Each number is 128 + 32 x the weight over its row's rms, rounded and kept within 0 to 255. Layers, rows and columns count from 0. The size above them is the row's rms in percent of the matrix's.

# layer 3 MLP down (transposed), 1536x384, rms 0.0414, rows 1197-1221, columns 320-383
size [ 97  99 104  96  95 103 101  99  94 106  93 108 105  90  96 111  96  92 102  91  98  92  96 153  98]
[[ 89 124 134  81  75 101 182 149  91 116 137 124  99  87  73 167 143 109 189 143 106  99 140  89 143 164 166 153 108 161 110  61 146  99 152 151  92 134 152 117 137 114 189 157 112 148 186 101 115  83 125 141 138 115 145 130 115 144 125 143 127  32 156 113]
 [114 112 103 116 140  86 127 161 122 172 162 114 124 105 131 216 123 178  97 136 123  86 126 118  38 170 140 146 130 104 127 122 157  58 153 134 118 129 139 115 133 170 161 124  59 179  76 159  76 116 142 154 163 154 148 131  79 136 101 103  83 192 155 146]
 [ 86 106 115 140 115 114  75 115 175  26  85 159  84  75 121 116 119  99  86 174  83 181 101  14 146  89 137 126 187 172 176 152  78 100 121 118 195 139 185  85 138 127 168 130 151 120 127 124  98  88 162 128 131 151 162 143 127 124  77 145 119 151 136 131]
 [184 105  80 108 168 165  54 106 129 113 127 136 104 171 174 179 135 110  79  95 167 143 143 190 167  96 157  89 101  86  94 188 128 172 122 185 124 167 134  91 123 157 155 115 165 165 121 135  65 153  87 138 122  91  98 173 116 169 160 142 198 111 117 130]
 [202 191  98 167 141 133 170 125  44 130 104  92 108 108 169 181 173 135 105 118 156 140 147  95 131 111 194 139 122  97 129 114  71 153 116 122 138 167  94 124 145 114 157  71 143 202 106 120 113 156 113  71 121 152 118 118 161 152 184 139 132 119 157 116]
 [116 168  89  71 123 141 129 116 132 199 108 116 135 108 122  87  77 120 138 164 117 144 177 162 104 186 102 161 174  79 150 134 115 132 143  91 107 100 103 129 167 110 123 165 107 114 139 189  87 140 122 149 141 112 176  69  72 175 149 101 131 132 120 116]
 [160 115 125 131  72 113 136  82 185 122 132 141 125 101 135 109 119 123 148 123 156 128 117 145 126 100 173 128 117 100 145 169 127 114 108 161  88 112 108  98 163 111 101 149 112 105  84  38  98 174 180 106 130  97 131 166 136 171 152 173 137 136  67 119]
 [111 131  85  88  96 103  79 127 132 106 163 157 139 179  98 179 169 104 138 144 157 178 158 221 127 169  58 153 112 176 203 135  94 150  59 153 156 138 120 156 159 131 159 112 107 178  64  94  69  65 101 112 132 129 183  64 157 184 104 133 101 136 109 130]
 [ 99  61 132 107 133 145  71 119  83 160 182  94 106 190 166 102  82 127  89 144 147 110 104  67 111  62  84 143 194  65 170 112  90 157 136  80 120 145 173 134 151 155 102  81  75 102  88 144 185 102  54 143 148 153 158 128  84 114 179 172 104 102 113  78]
 [156 135 128  79 142 121 111 152 160 134 189 171 168 124  93 152  61 130 144  83  88 103 122 122 136 183 125  93 114 161 123  82 167 121 107  64 191  92  96  76 140 102 102 113 155 122  78  96 148 136 158 105 123 105 138 101 112 113  96  95 114 150 145 139]
 [212  96 168 157  87 197 156 116 102  69 138 151 129 195 165 153 101 137 137 160 111 139 183 146 156 154 113  99  81  98 149 173 168 126 138 130 147 110 139 118  99  84 119 140 144  97 127 138  68 175 143 159 133  94  87 166 209 122 139 136 108 138 154 135]
 [ 87 111 145 201  86  75 139 169 150 117 173 190 148 138 132 118 149 121 148  72 116 100  82 104 165 112 157 118 161  86  70 145 164  79 156  99  90 156 106  87 135  87 113 155 144  92 105  82 154 188 130 127 160 132 114 123 107 166 110 100 146 159  80 170]
 [177 143 191 207 154 164 115 180 150 146 116 106 111 162 126 141 144 134  93  84 130 104 169 153 129 165  78 160 113 149 101 157 161  98 163 212  63  93 171 121 160 108 125 118 131 187  58 132 132 148 176 124 131 100 102  97  95 129 115 120 123 111 153  66]
 [153 140  96 163  81 107 184 170 114 112 159 134 149 148 180 128 126 174 121 103 145 126  73 100 119 129 167 168 154 119 156 191 164  48 105 119 117 100 118 124 185 133 169 147 121 179  68 145 135 113 163 111 155 109 173 173  94 142 156 140  33 150 134 102]
 [126 143 171 154 107 124 102 184 134 225 146 162 113 108 151 135 146 124 127 145 163 118 121 120 163 159  94 150 108 148 153 181 165 133 149 147  93  69  80 152 128 116 128 114  64  79  85 108 171  90 135 161 130 103 168 104 133 118 151 125 128 193 170 128]
 [ 72 171 115  87 120 104 169 193  70 175 128 122 149 117 111 162  90 155  76  95 110 110 190 136 122  45 110 108 133 198  95 118  28  84 144  99 118 104  94 156 115 106  85 165 119 131 129 179 110 129 143 123  94  93  82 138 133 175 115 100 130 167  93 101]
 [162  96  95 103  93 129 140 132  94 184 118 150 179 153 129 132 136 101 172 134 115 119 140  61 106 198 133 164 136 140 100 141 119 171 190 108 104 172 145 162  97 119 123 129 157 184  96  85 107 142 117 120 102 148 124 140  86 119 116  95 153 102 177 114]
 [118 157  83  96 128 120  82 113 109  87 156 126 129 135 107  58 125 138 132  87 149  98 121  90 137 121 174 127  98 126  93 131 136 125 198 147 125 110  82 143 186 171 141 132 164  90  82 121 134 154 119 133 200 118 121 188 132 127  60 210 135 178 147  86]
 [133 136 108 142 164  97 135 102 126 129 141 140 153 131 130 154 206 185 205 142 172 118  93 117  81 148 176 196 105 166 108 171 162 140 103 102 181 151 202 116 162 162 119 134 208 109 140 110  94 167  94  98 103 179  63 125  38 159  95 123 102  82 114 135]
 [ 99  87 118 180 155  71  76 127 132  98 109 148 156  94 179 199 119 125 118 105 111 150 148  90 133 114 156  94 165 152 112 157 151 143  88  97 135 151 109 130 114 172 152 141  61 130 120 186 113 139 119 152 132 177 136 156 113  91 124  99 201 112 203 133]
 [126 110  82 108  77 120 166 142 126 154 159 113 122 168 120  97 136 104  93 138 143 131 135 130 139  91 118 120  96 161 124  91 144  71 153 100  92 147  60 182 143 162  71  70 125 100 134 138 178 129 120 112 119 169 140  63 151 186 136 172 142 151  86  80]
 [129  77 147 162  46  98 162 114 165 185 168 179  97 159 109 148 106 107 140 132 144  74 121  78 159 190 160 112 101 126  89 115 167 121 190 127 167 169 145 124 145 129 184 152 150 182  82 122  73 133 116 123 159 130 113 165 117 155  88  99 129 151 110 138]
 [142 128 223 111 153 170 106  95 125 102 127 132  99 121 122 106 132 169 121 144 166 120 119 136 159 114 111 175 163  92 182 143  65 151  87  60 158 174 103 121 101 188 128 125  93 143 120 127 161 171 118 155 124 195 162 162 216  92  65 136 105 104 109 108]
 [ 92 174 172 121 168 150 123 115  98  68  86  98 127 154 121 138  92 154 124 152 116 124 174  92  70  79 125 139 136 179  71 115 114 163 125 116 159 208  60 152 130 138 121 118 167 162 162 187 133 106 188 173 179 129 130 148 109  65  65  85 144 125 195 129]
 [145  86 175 147 187  50 185 149 117 157 152 135  76 239 144  74 133 169 152 152 136 148 141 106 127 154  94 143 102 133  54 143 132 110  61 125 114 109 115 106 152 141 148 127 164 123 110 142 123 107 120 101 141  81 101 186  98 115  98 144 117 116 158 101]]
# layer 3 MLP up, 1536x384, rms 0.118, rows 1198-1221, columns 320-383
size [ 93 104  98  98 106  96  99  97 107  96 105  96  93  97 105  96  94 107  94 102  93  89 145 102]
[[129  83 120 128  80  95 150 107 174 116 131 115 130  61 147 106 119  73  97 158 121  88 178 128 113 149  90 136 144 128 145 134 126 131  99 102 168 161 153  90 131 155 114 115 109 124 196  88 182  86 153 110 128 130 136 117 146 133 125 170 119  69  88 177]
 [174 119  83 156  80  96 157 118 137 163  99 173 189  99 114 161 171 177 106 137 143 136 160 189 156 120 125 110 101 167 106 154 128  75 129 116 108 134 103 105 133 111  81 143 140 149 137 123 129 170 184 162 131 160 176 102  84 148 129  98  92  94 134 150]
 [192 130  92 135 127 145 109 105 123 182 165 171 189 173 119 170 159  75  63  78 137 151 109 161  99 176 186  32 114 157 134 103 128 144 144 151 139 124 174 119 122 115 112 134 146 136 108 145 137 154 149 138 106  80 150 138 105  82 177 141 164 166 112 118]
 [144 148 154 151 122 175  88 121 105 112 121 132 174  60 173 160 190 116  92  69 117  66 126 113  96 170 132 121  64 148 125 111 118 156 150 140 137 157 192 182 139 136 171 150 159  98 100 151  99 122 133 105 180 126  93 157 139 105 130 155 109 117 171 119]
 [126 105 152 136 132 140 180 133 105  72 188 149 161 143 172 124 149 100 166  83 131  94  45 175 131 122 150 133 121  95 117 143 147 180 157 111 139 138 128 109 182 178 162 110 127  51  79 160 143  74 113 151 144  94 154 110 139 116 102 123 115 144 158 132]
 [117 115 182 165 110 114 148 148 142 150  78 134 106 153 127 128 117 108 127 145 118 145  40 121 181 167 126 134 117 152 126 144 134 104  55 139 114  77 158  90 176 164 120 101  82 126 100 126 138 132 127  74  78 166 130 105 142  70 102 153 170 135 154 129]
 [125 173  96 142  86 148 117  97 156 144  85  91 157  81 181 149 128 145 109 107 129 124  98 152  51 139 163 113 160  53 167 105 101  92 172 172 115 121 128 158 168 154 138  59  93  73 164 162 125 111 149 171 156 111 120 149 173 131 122  76  83  66 193 107]
 [105  68 100 137  51 120 124  98 162  88 124 136 130  98 126 137 179 158 102 103 102 112 192 154 127 181 103  89 124  87 195 155 127 130 110 105 108 143 131 171 131 152 130 108 123  96 100  71  97 127 111 122  72 111 166 149 138 175 157  68 120 105 159 111]
 [155 150 163 143 111  87 110 119 137  98 114 130 150 107 142 216 105 154  90 145 125 146 157 101 144 105 132 223 102 139 104 113  91  98  94 179 100  94 162  83 199 138 188 132 108 137 125 172 101 139  93  92 188 112 101 102 156 178 113 118 182 146 139 104]
 [131 167 196 163  59 136 161 120 138 111 117 132  90 173 160 159 111 171 135  88 123  99 117 135 174 152 138  94  86 144 105 150 104 116 103 150 105 161 183 158  45 158 173 111 167 142 121 129 143 108 116  72  98 110  77 138 128 118 106 109  80 188 146 149]
 [140 100 150 127 137 151 102 126 168 102 174 116 156 149 131  95 150 102  45  71 118  91  94 175  83 130 206  92  82 171  84  44  96  97 165 159 123 106 141 106  60  85 124 143 138 138 150 141 134 190 128 153 123 111 111 179 101 157  93  78 151 133 117 132]
 [178 112  89  70 131 118 136  90  70 171 199  86 146 153  98 138  53 125 125 127  52  83 118 174 107  89 166 122 160 158 163 156 113  71 128 158 117 109 159 130 128 132 147 147 154 163 186  71  78 125  77 125 223  95 131 127 137 206 128  55 128 130 174 114]
 [181 150 132  93 202 212  74  92 120 119 139 178 161 124  68 125 157  76 140 111 113  91  80 106 163 197  98 124 189 144  83  95  49 190 130 137 153 166  75 103 122 156  88 153 181  76  89 111  97 162 100  91 160  91 168 147 125  80 140 107 121 135  25 144]
 [121 118 194 144 112 141 104 119 142  55 158 129 116  91 125 110 110 235 185 141 170  82 140  81  99 131 160 130 206 155 164  67 116  80 105 198 162  92  90 138 152 103 174 161 125 173 115  84 114 115  94 101 171 148 104 116 202  98  64 114  93 140 102 135]
 [112 128 153 142  87 107 117 123 177  91 149 138 132 147 128 140 136 168 100 146  89 173  98 121 145 122 176 114 115 116 116  70 110 128 130 173 124 101 125 105  79 124 120 115  79 158  83 147  87 109 108 142 183  92 125 155 163  98 144 114  92  79 140 151]
 [ 98 167 149  82 124 106 114 209 127 104 122 186 156 162 172 120 138 115 162 174 154 129 129 111  88  92 124 148  98  95 178 116 132 167 179 136 128 175  79 135 165 169 142 108  97 168 159 146 134 106 115 144 130 176 114 107 113 150 163 186  98 155 158 146]
 [156 114 127 105  75 103 188  80 148  92 124 124 176 159 137 181 178 163 172 154 130 137 106 181 105 150 143 116 111 129 144 127 132  97 126  42 103  95  88 150 155 102 120 138 123 136 116 122 130 120 113 112 171 172 158  81 142 134 162  75 130  76 159  74]
 [133 154  98 131 216 173 160  92 124 114 107 127 151  98 136 145  84 159 148 115 138 123 112  96 112 118 130 157 106 187 112 138  89 132 160 128 153 123 119 176 142 109  81 155 146  98 123 121 120 128  77 139 147  87 150 137 112  94  89 169 137 149 117 182]
 [140 223 187 134 102 127 104  69 150 150 145 154 172 135 115 106 147 118  74  91 156 115 113 125  98 113  43 132 153  92 121  95 123 150  81 166  92 126 173 132 127 163 128 158 110 122 147 170 126 158 140 136 145 146 102 132  73  98 104  96 146 122 125  88]
 [144 157 105 121 202 146  95 181 115 130 182 136 167 142 145 137 126 169 123  83 167  76 209 132 124  71 102 109 174 118 111 145 142 153 133 116  88  85 122  80  58 143 164 138 145 140  87 100 116 212 172 152  78 130 149  78  98 116 201 197  99 118 178  65]
 [164 139 154 121 152 177 165  97 146 157 185 162 164 161 119 137 163  86 137 161 102  78 150 171 144 174 113 126 109 192  94 115 143 149  68  95 153 152 206 151  94 117  99 153 133 217 177 155 116 171 145  86 100 178 152  91 129 103 139  84 138 150 154 111]
 [100 130 144 141  95  93 176 151  61 135 154  97 131 137 175 109  97  93 143 140 114  91 137 117 132  60 133 130 192 145 117 130  96 161 159  83 114 171  93 170 117  99 139 133 104 154 118 101 143 136 123  80  86 106 162  98 158 104 105 115 163 127 111 118]
 [109  87 150 122 107 112 139  88  94 141 122 160  88 139  88  90  86 132 124 171  97 137 115  93  70 125 203 136 133 162  86 142 117 107 178  58 102 107 136 164  86 125 124 150 140 180 116 103 115 158  78  96 146 112 154 131 119  57 202 129 106 142  94 167]
 [154 146  88 136 102 101 149 103 123  94 159 143 133 125 187 107 182 108 105 115 128 106 146 149  97  71  85 146 113 153 163 147 116 138 139 119 120 142 133  87  93 167 125 112 104 109 177 139 147 200  45 165 120  95 153  95 102 142 104 127 119 116 114 100]]